From a checkpoint of a small transformer trained on Wikipedia.
Size: 15 layers, width 192, 12 heads of 32, vocabulary 8192, 10.5M parameters.
Each number is 128 + 32 x the weight over its row's rms, rounded and kept within 0 to 255. Layers, rows and columns count from 0. Numbers have three digits each. The size before them is the row's rms in percent of the matrix's.

# up: layer 9 MLP up, 768x192, rms 0.228, rows 163-231, columns 96-191
# down: layer 9 MLP down (transposed), 768x192, rms 0.221, rows 163-231, columns 96-191
up163 097:125136077091164139093150133145096100140165158096129168109193134129173159159182086124110121123127072123087159142085169096094143171141154144098125137097116121090150082134071148153195116085084146136175176101125113081126134094129132100193160056113093139167137137150068122125086142090100165113
down163 103:142147127120165105147170116129083182121136157153107119158102093195132152153153109135141091149114163151100132160153158062096145075130089164146097140142150075117074131161166104129140152142160124157129125087205153112129135126141179078106135135158202146095149097103144118163159138149175109126
up164 105:108107116164117147173119123133101161088130093118110092109143155143117133161168177133128142161171154104143152121181114111124136108123173129088063123147155164085154133089143176100123140071137086146101128068112116082117170172085144150130193153098100102120215112169122179139112116110139160100
down164 107:166147129097093171083153138172133135132126120150099173125111082127113115137139092080150081139086119123188093146112099175114081097153146099158152099172159129140096140174131210140080178101134192096174078112167115143124103085109192111112148148119092166113124113141121050105122091142165169154
up165 104:078130126145111084170082183115177135104100136063113137105143127110134150091162109143122143131128117184190171196128121104103128158130118144129123119102108188153183152158115103167153147111171112132161151106168110076116171101114140126125164112135122095146173116145130099162139138133099121162
down165 105:145099133117126168126135147115134095152136176059135117116089128023153141137095124154097068110115135123149169185150117115123123145140132139117165190180161134110185152142153189112116158147114125187116146117100161194123102127142122068091164154141068158069158169090091109156174119053097089063
up166 104:133204158130130112161122145173101106170152153077155183165135154105128092136168090133106096157153108097096080139045101100135027105150212106108147184112146148146120079124146109157146091118192166125133129143105079116118194135135101146146156146177124088133128132095130135092142104130146123139
down166 094:112226207157174127185116163091105154115112149124096152116148143132121132093105116137142157103116173113185140137172089113126111118138074128123112097252135150118107139168103133082136101131098174128138142135179120141124100115155167148096139095094114129128123113122093132126081139138152189080
up167 103:137109093141140150176102105111104125138115152146174114139147188088065187035160164127115134120145151143143146168097166124105142134155095129148149135097129213148078174081160117134111062111128129144166161155179136072132096116124159152124151104112114141124106147097099076130137118158119125070
down167 102:127093170108116102088130207133124141064112100143142130076072142092096146191121104096157108172129145187132093119151103123178135101152122158126153139148144072131104083141130108163167135175125078165124101172186182220126138141134114131185130227128111103089098077173161119171115101132123162146
up168 102:164168109100138085103183159139155176105164151152131133120194129118111132199109055113115126087187102169125136104138052101102118131060173097111168077153120137070141164113170210101119187140110142131076110059085140163110111125132155117126130090167141103077173110162091155088106145127104112183
down168 099:073159109116119146104100127132169136152115167150110111140155141153147127141097149075113127109110148138135172164136159068113143203132087097110087118080165131161166081168101146173084135094123140136204088116149144115136119118140148137067082107138123159132126098163118092127114154136097109119
up169 091:082141091109134149119166128112173208124110137083186119147136150106095081126121122099206191164125120145105151074208114126075143079149149125136134047074170160085100100156144091159138133094140123151134134163146117106132083154153155162122122151099118143172120199094184125170134118158090143131
down169 102:155144122138146132102102102041161166118165165123105128183106138099131118089136130163135155084129043155162133048108095088127130073100146090116124194154167145095176142066098154055164170133072113111170163134112106172110125079185164095131104123201113104119130115115145103143144173161129142126
up170 104:130108091083129122174158103136137112073169187106208160148117124116066126132087101116095132109137103106158062148134138149085147110147143089079129071128101127119116163160138131087121057088130149122107149120155090122150124131131080122152090172183062137168087129243154148102146143152159118164
down170 096:138148217168108149105138127166069156129101151104081147127097114093122162124108161171118101142134060132182160088132200087104139190126076112101141149139178173109113139107136110155131144154111077156153092182124105114113122091130127150092174077150111135128141134073127141057082122101128197124
up171 091:167098105130125149121128109107153141148153126156130104127154124113102144117077165136140126087100072109074120092124105207108174128162121133115097150183089137141180164172085107103148155113137080111165140110154169085089143099148077116194117117132128119080156182131117113093146126086142123172
down171 079:068132160123135117108133096159128102073113079141094131138127164157161146138132103133132138158094137134216142149146151054094119103116092127105121110124148099159067134158166160090100154163143191121135164104135147195140133194146126162079141104174062125176139075124179101144127028150118165114
up172 104:165142128098138093133137103145171181093173131178127061151151116079142101147122090161096155087106094135124119077067181096079114130150133120148130131109171112092081106191104123176152146107076084175154150139066114116179108156131104155088152133144152143130147100112186080077108141117143097129
down172 114:128117134148155126088078112143155158116144139155124136148094159091095158134113148147180123117162172135152103112095170081129112104147193091147056064145130080092145110169121105082125121168118137081087163130118053152104145108170081132070111093122123175168137110150146159108135114145112060103
up173 092:112114137154148163209132106148080111102081159124159180105097093138114149114096141125082110156203132101116139154158120186132174141083159167129164173186119110158210136141137158143138122103127144083155117124126091146107065143137142077160094156083145122159156112142139120124089145112100121094
down173 093:187150136125126094115112230164150148136151120104119131106118119176107150092127055081105115147145121147122088111112125072173102147140154096111119131091056106115126145162129119176143147104155188164135095210136187108096088140135131166090163157100083103109202129113116173127081149111142134134
up174 099:157150140053161156110171045134128147142110145074123111119090131144123157093172142117124191137176130081115133156183108132102133112126158162103165159083094160119178166163138126129151176150121142167159205159139137135144121156097150104143138041109089128152117092120130182138181046144083159078
down174 114:125171135056134122127122140081103171092078130187095117134114146152057171148108093108125152089116120065110096145112121166092164082102145071154140094103166060120081153104183135050181174134129135130139118118065105093127161086092113116115144129086149139055140154146102134084133150127177170125
up175 104:138112110158166174132227126170115163150178062110144120108072149120175103129154158120140163154161151111163132143144164090142106115073101158150141108077153139098196115155148122115145133142168064210113137137130119142168089132144077202120134173193130116157136093104125172155135079139077188153
down175 116:114124132105138105091073111119181125126153057091156146117125118139109141170135201162134132093095119092127137116136139138153125210079158130106075127148191148138068158063092092132141155061081153154082147121162086152168145102123112157218139128140096116069133111125095120117122063115124144124
up176 094:088084124092159082167115132099147104133148134132109115196084173170092184191071125119147111146178125142104129090103163123145121154154084112118090126153129184127158142126139119161161158139132169133150088112120157140178121148151167141148128193087079122175178123140065065096054118172116197145
down176 103:118069132125138026140157168164077097178137127154126045168099085135081133092181135143166118104166106104140143121138095133139141182089137116147140115138121150116121153129150132110094132125157137082118151124121098131102112132181156086098099102088060136131145149178120135158094179159170132069
up177 098:123109151125090125145167133185108158089185109089122144112170137113133135127056094145134124129133073116171126089116152180080118161128119050130126129150144140149100123138083179112146142128098102108059155161130052150128090069154161147121086123148077131085124173117125152115140147040126111118
down177 101:123101113150079135147079162183154077143088101134114112141124113102099107107132083143160149152143065157105188095159122092113168108122101153160127079146137138119158163076103109163167079102127114129106130156117110155150125129135124217197094110145121138194094111155099169152139131173120126131
up178 097:118176160146146114137104092066134143122127138113188152153116112116156115107149108061208084160152133102179156124135141133144147151117095177088073127204154116081146156153122167111147158186127139125173094156080139121157094115112100144123127093070082149089108122092158112090097173090127200093
down178 096:102123102157116124158138172175094156127096101149079115062138126162136197123119145087114144090116141094115049167125106117107114081157138099154162090085109093133092145123144164152151124074143114139092172194187093159156115106135156191126139162163154162148066088201118146155151122144106097165
up179 101:138099121076135100106149213154138138094135112148162131155133121136115137103091141111137074118177148192136122154139118169080128168079108170110081060138112128138155168096175095051112123115140150103170196102138122164093144131133152117062063164088178119112161128130135111143099119096054155167
down179 105:070170131195145164108144126173140126107139092113152108142129182122110127092124080129086140092115114103072116038119099079103114114142102128111145081132075092130152113152113122087129119097153227129131157158150080153193121122189129124136067054110152109152100146137132116104065099199099112145
up180 096:183122076128118146128150126096128157146130113123125131134135199205095130121129139110136134129129090184115076136174135122157129080154094091127173187123142085086110120097130147145151122154121142150145150149145177157081130073150152096121076150136145169101171166156199126125146128137096159161
down180 081:109117139133132117155141125142051134105137123162186131175119144104108082113149129140125090091068090109173096150106174121066131128160098162132077082142133152124222145094125078145153098158144146116132148153182075157106102136168125137104122118107136150178106102074098159113116106140139063157
up181 098:155139149149185075140157140089168165100084137069183081140089134174154095149178095198109098133164109088131109102145104115103091112179121077116091071145109064072171159087150125129166168155087147132121105091133126162168131158132109166070115135177103101205107065120124128124173127084111183133
down181 113:149118092092122153116116183155150134153103076109133187083176172140161097105123121133083179092076136099146115114168129169153113151152130090094161087027108134134075100118153123073118160084104119153182152134155158112114091118134121102132210154146170081158178152109157115077107185131131168125
up182 082:141068142165152176129115152154186122137099140209167151139105095142108129125135136083171176166108165110146136074157138082142099170116085069058149130089159125120119138099130132114147115094114151148114225176125093141105148128134142062119148142170115190129141123182128143073158117157094109103
down182 089:127146147089101158086118120092121143160131115119126130172124104084094129130139171151127159167133097187164126181085115134105136110159149158149095160058129125098092139117084151136143100123145106123115107118111102142092134176186113100096062129162163097147115143183143172160076129160095092123
up183 098:121125113185131137081113130158190159132192171104087108173132035081150075136133091193130146163129139105238092144099088136107119155106108142094129082101118123096156079170168055122110123117194120149121125181076102132122107142075201161133132146109077117093119147093149080093119116134096128130
down183 094:121168154134175126077166090161120162099195130142122215097191143153136097102139084124176146141128183186064105161162139138091130117110081162076081149145105106062134096117139183140101189130098139191155116139133070121139104095092046101120173085094128128138130142137115158113129106177186120123
up184 093:130147129116145141131173129174105158168131173130123148109154111145200098105152115102133122091150133155102074078165104193132120146092136133125094052139146114044120114121131179069117167101128190167144095103141143135089146159113197122075076151129194106165162134118076144108134113146140140101
down184 091:118095125152197054066185087087167079082137106080151153135081134126114109158120101207126168107072144124182113155120145117102105177108084140095147142108156098160123113120118102128104130179149156192210140122123112191144073068104116150084119139095077128123117135140077132128136091190119126196
up185 111:077152154096119116098082156145139132124157207173119104142131129149136092195145168166125154134175143118160071047085122090128104173176116167150129148135102051108170131137164082131189135124137145189153097133154139109153127089092093155106113159070164124138088094115140117159135090114160145154
down185 104:109125085164145122162052161136123120100167133122117188143118115185121093157054115103084148099112232157107177132144155132080129107102154056119128142144149100142234137103185112132112123135129104124116129093122145122121126208143129210154171120163099065113124127060165117173108137121112113101
up186 115:161069155093141135157149149137157167147157123140146123173177167170143161183133177082095196188139114114122112103153082151123139152098158132165150132103144056143140061155105140113095106136107164131127153082089138144142121145148103123182107144080071142122142156135175161121111178131127156183
down186 118:203161110136178119149132100097081109182048167071122130125119126171154093141124194140141123149121145126173165171139148126159104146155104089177203195108135102143152131182124125068098150186095137084144144083082077098100095112153115112139118127156126119118112156126125171172110191092105126091
up187 107:192106128078148178198098130172147127062137110152196152151187116119176091159113108055100138089151084185144152135189145139080148160086111088113103163150169081131124113147152130109106187070099136120113132117155114104132147126173109091114182109148122117114136185144096128109151136085140107138
down187 116:115135136062146130118149110174153088121134190091144119074156101122085140120073117149186124170144088096135114113080143094139110137179081150131083113105171168115152110137148192126100103122100078175130162140104147110077150152094115142130094112100069174175142046128139157146095118106150119085
up188 100:122075165090132142111158174110125151122200113112125111135136097109132178102228176137092110152167114170088169149136114137152169202164120138161104128121164084099135194094123104113109112080162138140094106144092099126131125123102134097164105102126095156155053149131176105101137112139199157151
down188 099:216151093090119093170103069145158152120114136148172136176167139131146168150150171140131120116109131113110191130137127151119145089182093068095152108166161171141159118129170086100157168162103120126106114139108128134089081116161110086104071124209134120147181113148128120100144124128096094079
up189 097:175101188131157154119122114094139091064118064109129165139146167155165176159150147058113118114145122137101179147172103203112085165111174122152138165076145104074090164105138125086120120087097157146164168082139135141176147099055116148120114136101130177119135072099038158161125123116150151109
down189 103:107154107132126155130107137168148117131122158137133150117140175136098144112200079145142177119134138136169142177141148093108102168161185107087166068081072122101085133133093118133130072169133143091100122126118153172093110070130124175083117153095131068150094104102101095073099123101134120177
up190 106:140117154079083192170166130113143119129157172110138164102076139120126122120067114087139121124145147126119081181157132132142104148131130135145133144177161146068099111170173118134140115127098081032109143104101146053110067154138221109064161112198160153137141161101120147108114134130130150118
down190 095:071057129105131132145146089112119181144159168156181129212099100162114163134132141131131163101158127161123107123112109090091115196116150157091150084120120108101160105123115095145087101108200120110167080069092076191065193079132084130178133129107090087123137166123106092092129123092137171140
up191 100:088146112133156125111081132142129106136099117115111127186109149117122148123185122055105165123174125102132117121177134111128169125099134096135110084216133152115141112088130110110177144133105107102162117112132158162136103153124173123134117168112123105116097173139140142151177124106195167166
down191 102:165119158124052106131085107129090067134159079116108178103096097092106077078178133131062106069097116124100150111074135117150107121107158145167123109125097095158142061162089114067111111107124150123099122147140167110112161116108142083180126163165145151223137161127076136118164121124097087153
up192 103:135164100141167140160152127155124110082088150136160138184117143083131048110102151118106062157167162110148134163076139128149123100113159102105123153128099117073163140126139154117138196126140137125159145104093131096130172118083134143064079095157141180115162082146121176129141107070118135078
down192 098:104111109106125178147110136086062170113195134132124121122117161122135113077114149121182155124049189073098088089137115075165106158134119134144088128138149142060109134157154063152150086173138077170149171115112130121150118130112139150125157105121148140165154083185071113110149146129147151164
up193 106:175114117113152118152109180152167136140134158173085096067154182094126120131174113122134103209149137149130176121156128186077148121094123144133166146138099158165123121156152121131113119159154151069106139190150101078115135098113189108132175146119188130140087137093142106144175142135125198095
down193 080:190124141110121108143134086149072113074151179107141095121159156107130146134111102136129176110111159137119124138140140109133097109127098082092118110064042156110124083124125166203108122093130201109155127127149104103115188159129143140105139025135048113144149113119087158129095127156131123186
up194 094:138135141126101141095138059050173147110133131142074150149153146146142141120156166129068134167113084098081119153187166132111160120147077103099176159155131086111157125084120156128088076118216178088158102141190168093181169185110078148135130108156090137105093119114151097155143142107137132124
down194 093:162065157083136135125089160149085132127127126061142206160185106131093121044077059149096132137172168141076138146113123099120141065139138164122148153193159126134098109155139092068123131138103091085117165161136112112125154097152140094128121165106152086097095139138135101123090078124175109146
up195 100:165120170163155170197102129123088167111148202160163081151121097168133118090118119112133150134090114160158050154214107141115134116090134213110201125129136191089102066071103142141117093071111135153100119077163137120131143132135129109144094157169134122138148153118166173165134102158079167073
down195 088:132170159162102094140144126156120127108109142136073130066143115149157154169125084124100148189141090153154163104146151096073119120138159156149107148096194155177127122093102125171179092106111121146150112184078138147166124094141126143078196061182117153137127093173101146074090144104124070121
up196 096:136135146128151128195123113160103124136098039138114115153036135127108136102148083079103125120157110150147142117165163094059178083158180145137120204108141127151076110115113055107150104116093110169100152199078132074166155178071147130124118126075108112104155095136136137125160171171102107141
down196 098:137094127155165099127120171144143099133156120088141159075092116113126118097175126180105089148137185153144183139124110125097071149174151170132109181190104181119116162113123143121134090134135137157113118085154199131185149177073149100091124115108145162111170148192144063138159174091147150106
up197 097:145074184081127078094142128166149118151167128160054162096129038088121147035135152105085084152115097143087192142104155066205165161137120087131108103145112085118117115095116107095093147087105171179155120124190157161141135184141132114163074161116161128124185147154181151138137148126136127174
down197 105:178119149154116173085109135117102140098102109139056098123118086158154155114129091165108131134153203161107113167185139077122139122129155113101099188073140121103123130091125098148154146095120222121156118131092109096172190209176167152076134082150118112147144220145100126125204096170163203134
up198 105:085126149154141149182162127165095171128091184151072159125095167161151162109129116134195112119151127103134107107149047113160193186098150087111120131118136102172030128129149139101158160126141212145146176140142186177157074100113101130137185131128184104160128170137202164149154124131164128140
down198 110:101102108120110112140196073165106133151093099108165141157141108055172116146160095072118102162105108112106150123110127144093109140190117107168144143125137151102148176152124110179093166147069091131101083114161135046160143101125108168110169111126059146122198107116112122133091178176114157135
up199 098:146112088190110099150187121123133193161138155107143130157123148086093131142146128086069105168113173133150098145130076093074146133160173207110072170147096142156117119200144140157136142120155134134137086126088178130153141099145133092167099146081186130160091158188170137107078114192086209116
down199 085:084066109155088125162124119135086173068167111134116122075152164053077128136154125124177177126149106117125130116099064111157148109117108165096186150179091108168127153162138106169122176173133075181180127096135158145120081173119067136142098116153169165112105126145130122161177167104131133153
up200 102:107129180119122116126112134145139172081169145181181167186142126109119094134091137120119186120164086155219135158139057084089113087169166102138111111161106111085113159171133117145149143122129140124122079138125045115172111110144135133105134134154123148104170113126127143102137135123101164169
down200 098:134075128124125112195148080173156108133156107170139112132164110117176149091109120101111152125161138121169170175093136106158086069065081047134126123111102068194132083170142161125123180071156121136081112157096096134095175085179118143114106039146173137125142131133143149137125143107052182114
up201 107:155105109115140122212140126097088196122148161134133155158108163127100088086160178169151109105065136094113211156161122153091141173112150145094215168114096126139088083124117128136124127118105156061166175101119061152123176165124094101088114104107110160083150115087123128126151115117150094132
down201 089:093126141138122102096175112180146142127141183140149120088188130171156104108138131099139146105142123164095150125111147091141111158148112120185120110108172117159137200149092177140121146136143114152057121137131173061115193117135095053081103186134147150091174115160125135146121086094111131112
up202 104:103151090118160076125088136162106145095176165122156159103128082124100162160110176162134120175085126110136107082148167143138177166060148109139082164142110170160162102154124116089203123205172096154100112101080134098120097179158094124115137142131108137195087145134161140195097177113118109180
down202 119:118148068111144143142127100154093131126112098163134170079109141122161090171140162107086092138137130066148119149130135200188069161159115107076143149151099062217159090099117124080125132050132094148140138125191110178127098122121126137177147167139142084144100100112169095069109080170106080149
up203 103:112077116154102152145147147149217104120137171128126103110175161110116152127113068128126149133166139115112089105108127140137152132112163128103117168126177189109081179099217142141216133097172146110135122145153168124171134107059169122175100112133136142129150102129130083133097102145127137118
down203 101:119140163066109067145089116134116106112147165074115122086109109092160090104146139094162095117106156148078124132125147130144186129122083180175112137070137099109084122100106078076117131158156148141148141139138208085072115147135167135117206079104169136130129148139106133206108122106114127116
up204 096:140126140126111154084144125090201137140093124136151158169109082107138100116163134104194101183127090129147132137168151085114152091133174183126151119065099145141152132161156175144092117104084150096121129115142065113156156111099159091081102105148100192118147190074110129122112099183129221171
down204 099:099118095118111104158141123192132128121176165103126146150088116148195136100094163086153108040176128127128107178105110119115136155142039089128117104126134149168185108118170068151110123110141186116151116092132146078076168130117137137140095127174155182111130150087082104100102121090146129098
up205 102:150108127131130122170118188089173104106187082091110116154135128141068150113172044109093125123097137146244126142181116128099110138109137069113132051130153086135117103138195150166109174108092173097143114131096152181145189167130127150184126182125135144149114130134213140147143090138098169137
down205 100:124092126090176136161079178118113122135112178142121103069110157171136138158144099108084139148121201144132109119085139124094139179124166119125120109099071112106131098097120157139113133090156111108076072151096164104124094184088178087121100160129084074173127154146154092099085090156078134150
up206 097:138131148149136133206147117151114180156130120091162124146145131105134127091067134179101090121143123158131121118162181172151138102164059171145131077106131126141092108091128208130152101177130138129183110115128167056110141169129140086110065177173119091091201136125176064151133052115120126139
down206 097:116147096121141130127140115126120058107130150133143144122151104168178142194159144137122150062092142135188184151104049145109155122096116168118146154111093131092123187134175189146160108133113126089086102140144137095099086181140136162091095088187129151171162181114168113146117150135154122126
up207 106:155108103108158086103093190121125144105074116105166111178087164122094151133166134119067143131145093140120168182164126068132066134111150080125141122096092120116102137114136086139132101120077115100100136122083153124119130089099080132068073133097143126093076096113175119124168143107213147122
down207 110:152079034142112101131099123104114058127139160111124092157151148159148147111116131158106112149075121137125154221226172134071113160109116123110122150126132117141088126125131213091119078085127104097137169105163126115111153162066080119112134101072134130188126214119165111121118140140115181070
up208 093:174192089134154170116080073131158084129144134112124132191081084114072098108195107148142075165115098164143207170154174117111143089123121103119153116164126168142150131076173157136075132168157105128183143106181155139133108152121083147075117103089154134157099118138132137136143127160098065121
down208 090:129183130115150166140101144088096147119090168130164161126134156158118123170156145097144130128193122140127154082146127126122167136150108087122099097083145156184147124156140069104106147078144143200140075105067151158201127132140117124137075179143159163084134160136150101127159111149122149120
up209 103:155089081138136084155147144138138177163134088119129096190102109137141117106136140117074109161109125141091188144101140164141115166132100163127106121150101087136121180143171142073131153145087108148119155138116074196219169107103078199111092134129112076133111128159087171126095105107134136176
down209 100:127136197161103107092129132076103125060083132131121157091103134122153152100097135120098122146162088138103116149143118167114112124130128186137165074128112089158139113155209114076110125091081108151182155112104111188124185118073149154153139128126121113159042107166115142141063145123179151105
up210 096:128114184149176161101151156044160119153111149180125146175128116175165095163155172132074086039092084114146079039086145149097089093169098157115167189178143138104117115145155061139183159085136099125082181144139077109139120103124144112142101106158154124105129138101112109122085170093112115141
down210 096:143106145196101087095139163139185123140116143112104130139169150117096112151212133162144131075147161131087136150108106180131091165097094127164137150082125093102055089113135139152129163081100133130137167124159176117146089110146149085173172127096185119143149094129139072169120156195122187143
up211 111:167153113061141085134124081085086150152170104165128153158104163194093114132142122159112089082117108038138149157139080101071134125084177109180123170182110139113189104162164110148170135116141104137161190130142165175162162067124170111147162115061131110112137119143130099140138098147124144105
down211 103:130168124167144107110110119110097072152089128110105096103148145128131148163127183086102124127111124123190105116118129174157127128135074123155139124178127089128159131103176131115135160100099114157156100114110146058116205141146144170137156134223115165135131159127100156131092124124153076062
up212 103:130104117075131088097157136123116149177095134160096138132063150133116081150130223173175111111126104140159130107118109120084088117148129074109077184176155111132049138067143155144126138166158149146161099160128141123143113102131182070113175164108085158105161122146100153123089135136100104155
down212 091:106156151118136142151098148144119141107154144131138122131166140121073103096141111079138123114137109139158126098149193134087120185137145159079163097137111132066139089140115104090139142112143118124122115142175137117051133150115135120100153055145127114194103159082118102201171189125092113148
up213 105:117128116142192154162138097089184152141141104114117149150186114098128123150111170107202184140154172118088094086082080147160088085141123136086157116103167121095137048187146118103073121155087135113097171184101176150124044094134079124201133088139093091115179146123173117152094151096122147146
down213 106:068149100132160093122092096089153104139150147080166103142084186074130109132116084134140095115191118141111082180111162108188160074122124148078139124119153139065133051058111142097200129124157105172130138102133172201094125086130140095155110187096098066156111123126161175161153117135144141141
up214 099:175125059159099164155122137042127125096159133086161121186140169103087104085113109096113108117157079090173089124150150123075070201084118108114130138120110131089106142141125187095036063100084132088123156144170090146079147115132157140122167118113163119087115135120119184125081172126119175125
down214 098:120070119144136144131090120145106094073077116124143122152086122156103142094113169169072130160185100137158179112150111138086124160072114116173104144120101124148152170113134156095092116092103122150201100145132161136186117124125171094160176068116104135103146111128199147146104157091174131148
up215 099:167118132095125115157114118137083111096086187113123087126132132079152171138078098085087106095151113094130106110147167115093115106115134090135129067122121090175120179163117144181137130145086085164187118210149144116141131119127128087136133169126154081075098144195114135089107113170164091096
down215 097:068110143161119099118127114092134107097133087105122069136158081147120141091120131114118192095137081130137115175167193157130119104127153180106153125081139122181172150164160131117179148142147097131086165162148170105093082127122108170141090143196149135104133112129095146126137153163092104124
up216 101:098098129122114159125158065142063143182176122126144167145138068164198156147118171146143094182141106079104135164141078148170129098111150122061084141111166116125107140140162159129172182115141147078141146162129082129172077175106144150091149134075105093198109196102119106098149148082052089142
down216 107:109152155145120082125115132118132119094194146089151090146097113120128171116157068172135142161143077085107139108101142082102115105165097133114151118129162081179123141122107138187147137165129087158150103089170150097139116084115152056147172130127098100114161086114154170151077096172153111124
up217 096:146096119130139085121176088132206126153159154102086136165125099161194078130134116130135083159114159112170113132174104196148141133110099123116128119069135175127152107135109068148108112149115136164083068040117107070147071145166149122147101149213153095180126090147088108085122142086115127086
down217 075:078168136151128125087127151117125148042123065167136207110113109141116173120181146111196183099141154143157139129126174104085100116122118156148158103108108147141128142143136118098093107130200119107152118133152118185160204141145180138086183087151167122073145134080145153149103106159142147091
up218 094:120138080095122168122165152139152061137154093127160126208067142087171122127142211102108157125173080111171111077167147146144060160118173091163146123080130145128128134130172089068155139167114149106105146166117167132113117132177087080079173134197084158177143097123117110154092126122182099140
down218 105:154123133151102090137112045169093085162193153095089033067141081093133133140155128133149113101149112119129117119132104149127080129147077145160120086174080160100155107139147108181071138136134159062183144150095100091133083075109125163173136159125160121087137150098179127114104164164133103132
up219 104:160065148130151104177143155201116149191156065119118096165114160182144162101103085126203064136110115085142151104134113097139096143140077122095170157161179113085115098137150147125084157102059189123129154144132152181080141150086151140143061125066136075124148130137133077101164142115148136160
down219 105:116084143151153155147101162088109128096124156111117157151146082152175197100082101135099126137094108138163111136101167171069108129117133125167107168120114207133123189131174157200147095061107091171115119139148089163087080162140141079131174133138102078077140126095107102103178119084090133135
up220 109:085065064140116123131140167130071149114114076122103125107079159122020156127063102121121211142144137105138123180140112139121154137123151121158171093100116078112100136194186142199087179167097092172081155118144132126141108117102151094147164158153071077115103144090096134106119120101138142202
down220 109:156120157132104056090143175143140226096150137143142141141105102079125122135133104091111141091106157108132098063114127109154149106161127090133114187131153150138119079143082198111174106152149135123151205143082128145139133148166098085164125133118132130108125103131110180136103093126126138127
up221 105:113130159154134213144125174081132140154153127132103107117108151168148087027138114086116126157051124099191077087133132088125123089147148126096099189117208094089130120144128145178075123124137106111154107128061197102133119197129181148109150151117151157191086164174175118178086137081136115077
down221 092:088114146197093072106144121099088132113156084146171132169122128062146219117181101176071124065168100156127121094156174083131120134175071116145102136109135095132184157167120085176188106115129149165167117101117147128152088138134148113081148114121095197112133100131122104143146130156157128170
up222 097:079142108102119165140157153122144147148156162133037163149115115082153174119108087125089080091117161188137081130189194149143164119131085126117141119108136183091081148140143141085148160180159107108149127160131116108163134202145092135161107134079151155066158177108168133166144117180086117147
down222 102:168149125138147112119081132157078114164124134082101147171167142184121124043145096157075104155170134141097183155140076137104142129143138159150078108117086098097099161144093086156117100142129162074097135124151127131198119131101079105109135127118113123160142120165132174128049174109164087103
up223 105:035113139157125077138112157167130155140202090154061160089148204156111047120071174147140135099095119131081122138126134062139148109096086110164164064169123078128167195155115117122114117114166149093092123133076097139133126131088151160132106140132150135117085130203153134131076142069126112138
down223 099:112120115113147157111165068105177105124192142081207074177102146134144128121204159124141161138122094098145109071099152208111137164130078141092128093122137126106100078121164175149132144119078115120173116071140163153137112148152128151109119122150109141129140148121188122121153141159105144101
up224 101:150185122127117136047169117135083106152172196149102133112105154104095077132102150100169054132161111118152112142114140143086097155100127097104146139109075096124093091137143134166135165169188134121096148121092113148159125182112073178131125123125110117108160151163144122150146141124085108137
down224 103:131169127112078158125153080147081138124096140148157094105182147181152177138149105144119129166057086065146141113136089116172176078104076167122142140122127092174107138177144078207118104177135130126108113091143095078146143124142165150054208138113160124130100114091118125178152168053131164116
up225 105:117051181121099054137104233138158120101190125104125096154058097116105146173189085126127150158111084078091135092143132208137142139100156128136106153125137179102106121097120112148226097102116148114149140155104117071107149109172115145139063161101162105109119149153118126153133103116137114157
down225 107:146135161154148089145125103114141141074211134137123148128125144087203075100149133135122167067139134090137088065216093079198120156130148069141126176140105104116133083114118169090172121162105081155126120131159088143137161082143142144120080144122146097122072113075208146158170126118141077106
up226 089:161114180075119097129188130096124120124110198157171150140182146162067099174121144124151092147135154187178110163095107142055148137131125092109150148120089143077080140176147121111149099131078111073065089132089133135113122108149057126096175110106086123094118183166141112164185104048095160104
down226 092:135085122167125127136138103100133157132166149138155103121140134119187178140127099069110130163148143087152158113142122126140111102136133135161133108176132127084171138185174113182079103117173124222175143129168148158137133114104146149155094148171122120156170076159107157142084153168129128153
up227 086:154107097149073139118067174087133130136198124103084082086167144130143157167127120070114141127117061126118122171123080129083146114057126130159130084090171141112109105155158175129110144168155143160116076171087137132151086127129139103146090119102137160064101068174176103149135139105113089148
down227 097:124091169156170116116153090160169131212171127120188119106142157121092139056163137110146089085046138175150119150135147119124158102088089170119123146139139174179139110081122137135096128120151101130106115165134094173082096098155106114129146118175154153105111143147146091099104115101120120111
up228 105:173147101160122152107165148146134136156100111162128130110080113151178141111182123101092129087158146094115107168151146107075146121159093152182126080103109216107118220187137085143149166128114128138134115123112138151117127090192140126097126176140119128115118171107178146176104122067137118113
down228 102:148119142110145064135122149068157121172168121083141190128124159169037120076133141098153063131170136164093077065144125122135084164167103084207141122190130153111117117112150052120111067115168137098042148095140091135105112140142121151132126144116135117168164137121177123139142102118151155103
up229 108:125173127098127158120087168121157186102095129167110140124136118055102168149157124107118105150122130130129111117143195141172110143091092139188191146169133174131120135056113112118180162079113114078143134166138137076163160137103107135127149101079148160095076172080142137121127183164218136100
down229 119:087155133120114110149104111147132155160111183165133095133160102159123214152130122093151165137179143153107158092185127119079186166159094132141119160075130148129132113081093159153142165120131175128158113088101130133133130137123085131168147163132102120105057094147086193088111129142132153163
up230 091:221115112125162085122107103182140202096154164101133083128103134101055157077128153132129143119141157133146116133125110102114110151111138122030176139106131151187120149163137184107177149171133174112184100128132092104127120170049155145138157135088102156145162105101156102109093154115109149138
down230 096:130177154088094114151071138125125089128200097124113106110117131115169099126132133101178168179194063173186116060129116132129130103155158107184124096114143138173143095124129117164109122096093092118042128146152136121096134133137097159136107156167152178107119153142127170111091181105112103152
up231 094:093101130130110130099104150128110116120134139156155079131139127114204172116117114106138105130095130137122150066139116100118097083126133081052157142111099096131157132163101123134049151122138145062099076162113167097122160170145056179088174138077146192167162151138079101182187196078155132110
down231 095:145059111082098122161077152100092106130125142126189085124143099105085114110100091092113130133117096122159115180082176161175105177106129118105137150129173163092150153167107178128160110125118099115078090098089153126145111140162174100117117128190085154090145198089109159108038111106176115121